Part of a small language model's weights.
Architecture: LayerNorm before each block, rotary positions, biases, tied embeddings, attention and MLP in parallel.
Each number is 128 + 24 x the weight over its row's rms, rounded and kept within 0 to 255. Layers, rows and columns count from 0. Numbers have three digits each. The size before them is the row's rms in percent of the matrix's.

# layer 6 MLP down, 256x1024, rms 0.147, rows 0-42, columns 256-319
099:121113100126165143146163072123151113125110164139130121184141106093162131148104118085140078128134119106153127148128141110114160108170168149108122110119107137162146102088105152175174162105109071
098:150186104135116162151164151142108130142126083149129116155077139155135139102129147195159096130114131145144138156160133147150124098151095182075148114123107131173117151090099092137121132129129131
095:138131143113138107135114107162107125080119120096182126127128155091099165143150113107104113121134120150105095141133130096163127171095165140123130133133119141166127120092083128100121149106099120
101:113098148115098096111106109093122139102136111129148113099131139146195125091113123103147109139097151111144167168120109082141125116078099169093117144112083142159114122138141150089090125151179124
100:139118121179137142092111104144163101119150119176106115141139175099138082136197147173131117109134113100102099120116204127125137126076177148086143116146118135108134148141151149079184138097122140
103:117141131116123121101124146140102137103118120149107125098109095145173125116094124111157150122187100117127134157112106111122169106129133145153126099104163162128177124133113110115151105110128150
096:115189143095105096107103114138085177144116134091132150142168132043139104127140080103134113093143162113107107155109112145144145153117133118138100125118193152147116131133146140130066170127123079
099:159126159130131113152107142123167160137136141144144123170119140155140173110139133144120105125165133098134122133111131123111170146135086098111085134119092142122105164122150147158154112119098153
096:070148191123151129121161123140074129162119164130150127131095116117131129162121125100136145131112136136143108101129086144156128120139104133102126124124118109110089157130154083114161151149114121
130:086167116126127137122135111108133127152155109169121172133121144119116127146157083120145116124135115142161146124127127152132113118156095098162092103188092113129125109108085104124115090215136088
098:137139139130116162126135109143129179125112116163169130143161125111144142124168130105133137116113099148109105101144072116141125103084110099123120174159129137134143127130135125117116122119136154
102:094120107131122145135147139152153153111116119123131136131111124110133129173077164104100178118136130157118128103114136144114163077126142166113084114122161156098117138125091123130140141115071175
099:112098143147104134089122125145132155103131117145135118139066114111113147151120082142132108117136102135142106084126131126133129121173109112091177126168123159088146056129168131038111120102104139
105:127100128141134142078161142104123103120160107136169100154132111100142132122128170107113125172097123135117151157143095119110109142162135124136110150130140125122101130158129108121114110102153129
101:120155098126173103105138096110093167143149117094139163141154141121125094101163149081125114087090109137155147138148121141097124109082129129136134131130101183174126114115127134139136121148092129
095:118157130074087174116119148133170127148123154165161173140114124119118102102094119096146107111124121143160117110136122132126103148120085124142111145133141155173155107102150186149144141126121122
096:129139116106212124120128107080146153115115144088153124140145138159131154137116120129161139177132156132095112144124101137148136141114127081141116092134120151129127132134104140143170157101117121
100:138135138114117120139167119115131149097119152141112163148170115131107125171154142123071121148149098106122115129105095085084169127145136114109110132129121138136120143134137130138133153120151109
098:101095109125114113120146128110118165119152154153146116149143154162110129118135120114130161117127122101135105118108100131161091142151171113157150097144184149168117129133118151110121157133115154
099:133098069119133110157108151100133166161144110142126078137100141134099102114102079115129183088123110120092165123099102120115103140105141136145121126118114111085138174162132150186140132132188149
102:112160107116077171180084163152150102126109148099156146096129150150145153101109128113121125120176138153120106180152115118117124119096105105107113153166105143154119140168141138099127103122119110
099:131098090102139148142112151093113125147126132122146124105140084146132124090136127135125104150131153111095118110118146144187131091075089150144120143147132152094105134158160132122099132201113142
100:136176166110134132136106097094115132113154118112130157121101102090098120107135103140175115116138115118168182102151133142113144132161131123175134105113129112129124136148106075145078110111120111
098:119106123129168160149139127077098089120122139138092123107149173124126129143126121142179083176116138141092137137116133163132109147115184159184145074148162118140137117112153152135164095113144132
100:154117174115152126112118107115167133089074162155147102110139165137120118136116128143108163120099132141183124098163098123125176161107096079157122145124131129115139118145096132129148103118158139
106:117126150146119104092114184069099151122107102122143127173109171140127092139126126087111144120155144132113112107103113135129120142136142066132089107097140190135126112121158150116078091106139120
097:168087097112133117094150136138120128122175112133170104131117127098096140129098132130151135076137110130060137170162094116076125118141127161129107119101140092120134128134159106127191155112131122
099:142143096129088165089133108101087150144094124157129144072203135116193131135118139060129132105153169114101124119119103146145098148114126095131097113173128144138125163107119142135126117122116122
100:117137123165110160135154126135121129112152086134163115111093172126143071190086164128128100120078137094093131117135128109149133119173137132129176164110113118094128153097161101131129132108107161
097:082112131113130109110119104121107122134091156125130146112145138110111098100097150172137120128090157155150169106133131124106107143137137150103099094155104126106123089098161137104104137116123092
100:121136156180098150122158121116110089103117133121187173143099123118156082128133148143145130064180164083126138149133138089143150142162147159099126131105093135102104133171139089152113161126123141
103:158128122123145120130099155093148128090139156167191090165122139092131144133154105162100117145113121173121097168134123083120086132119107135106097110193167126114134140107121112111072171147117150
099:106101137138098166105120151146116159095098147146176138099140114143108126125111119167128138122119135120114126131138133150110108103142146098130136139108142135104158114140168067135112127089160099
100:114151130161152123128136088116158152087156094101163118117118158126087092090117115132098173142121114125145101122093087150134114129121110120099085127155117125140138122087083116097121114135088148
096:108163125151127125146112143077148111115118122162129083149113175141155124094104153092132103146070126139114161100147180124115133123098122143102102117077106170106108144088075177130148139121117153
105:110110134122107130113100162140124093121126159048138134132115077154143153152140133117113142086147098114130120132135130096112088159161148112150109155119117076127121134126131133133143089140131090
101:139107139092102139111120104108126156112132141148111134112128092129137147114192142122149108122139100172123106104133159161117182146110158116108147134135149143130135129145162123139115090131097170
095:118134166122114110145130134140108114153111121161165149100157111153141124149098084154137126125122185100144144149144140153114131114115140090125126155154103118150113127148114150117089148142144132
095:117136106058135124107145143170102140105070133155133121122178133151111155141152116086136117104163137132153135153155124102163119128137076135135154121133133125138155129101122087140129123128121129
101:135122094118082108150094082170162166128153116164136101082124147136170119143111104126109157110155121125168105141123097154172111082180100128114119133176142111137142131128163104143153145147153136
099:098151130138127133153129133107115106118119135125115119149060101158090149149064145139109153149130107119075108140184147161132121131135135144088106125107092134157137138081122150121122136139130163
098:158111102169113137123154085119085127117164164132140173074135143149109143102155132102129122162144106118129144142073158166108121153113153128109132129130106126145125133128134087113101114120101149
100:146118128116119178139115158090099119128136128141124166142130119151134144130146127137132157130125124096123136152137124121150116134096121143081112081123136121157186125111154183157085157127125132